Each number is 500 + 25 x the weight over its row's rms, rounded and kept within 0 to 999. Layers, rows and columns count from 0. Numbers have three digits each. The size before them is the row's rms in percent of the matrix's.

# down: layer 4 MLP down (transposed), 256x96, rms 0.116, rows 250-255, columns 0-95
# up: layer 4 MLP up, 256x96, rms 0.113, rows 251-255, columns 0-95
down250 114:490447519498470504508542493456514481466508527525475482510478493533526492479510492487445528501485502512472497532532504518497474515479522550483507501539485483537508495489525493481500470478512471504490490498525504545481493548522530448514517502504501486519482479527457460454509477509501574461
up251 106:540483542449522518541481518498489533489496467496477503481487454519511511525463489469491484523495523501461517500468485528504488525511506517461482507437517476513455516533447502446507489481500492523544500506509537498508520498492548501507497519487468490500440499453543484493494476495502506465
down251 096:534517487505497520474515513481484493507508517471461492542485542518508494482435536494487526480504496497475423456484450480465506478527496485525517506526497508492524479482532525523503497497467485487506521505512512489555472478433483471461490500499491498489507483525475495486553499472540464503
up252 089:481507532517500530496497512522502502473501489530519491497510488507438491502489492532507463513570530515494520498521508504478483487462507521561427504530481465511503520515540505469489537503458509512443487440543496469492511505495507500506495466444502516523494488507527474482514520505527498479
down252 099:486495480515575479483471478538507486519493472511499468485492494467495506518546511468527504466479465514483487499539502475530517495488480487486519532526530527490459489539516489497480417484509512469503540510492510507494513530488488470487514546511481436530479480494491514489466535529471491502
up253 098:512510496506490482532485482486486437450506545498497478476538494480544509550476448502486527518492485471488498539509504523505554497497509502471550545513476479507565516489488508496485483500477475504481545488502492485510540530516515500485470519499532507455496491549511536480487490513482540494
down253 100:516484526521472506494511493493485523502496470559490479488470482471511469496509483470465497484507536468556503504503475545529483564517557522488499462463471503529554510510510500476459528483480514486501558515466471470500478480506502493482486481501500536470517533521500478499487455490499502468
up254 095:447523521497482522495502501481480517529510490523502505496460546483493519484481534464503519478485518488529468507532560486554526504557490508489496491523517510487529494506490480510518476482482455481507485541566509556487506471489515486513482466512506540526482526553456507490492508467518521483
down254 101:542481489474498506485518518524511508467523528463501501475509459477493500486545475530510497517499530466516488519475443500476498484475532480473496489409494496469488487499483508506481505526480554530526486498433513466473525519523496497512556551516478516510520501482501513524496489499464498510
up255 091:489508522510536491496521547515521489505504508481506533517507454556514509489498494477532486488504464494474531490514494497547515484496444511447512481509507541530563527497461523469533492463460499506528504512517467535507483486473488439509536462499500521534516519527478528481463502508498522501
down255 101:528505533512463536542468505482489518465473482557514502498470493506537519490530524515499542496495518492539487492483530488487467449507528498523500500504496489462489509479456504527510448515510516475464485489460502518502489532512552510513467547476499524482511508469471468490537452520480482540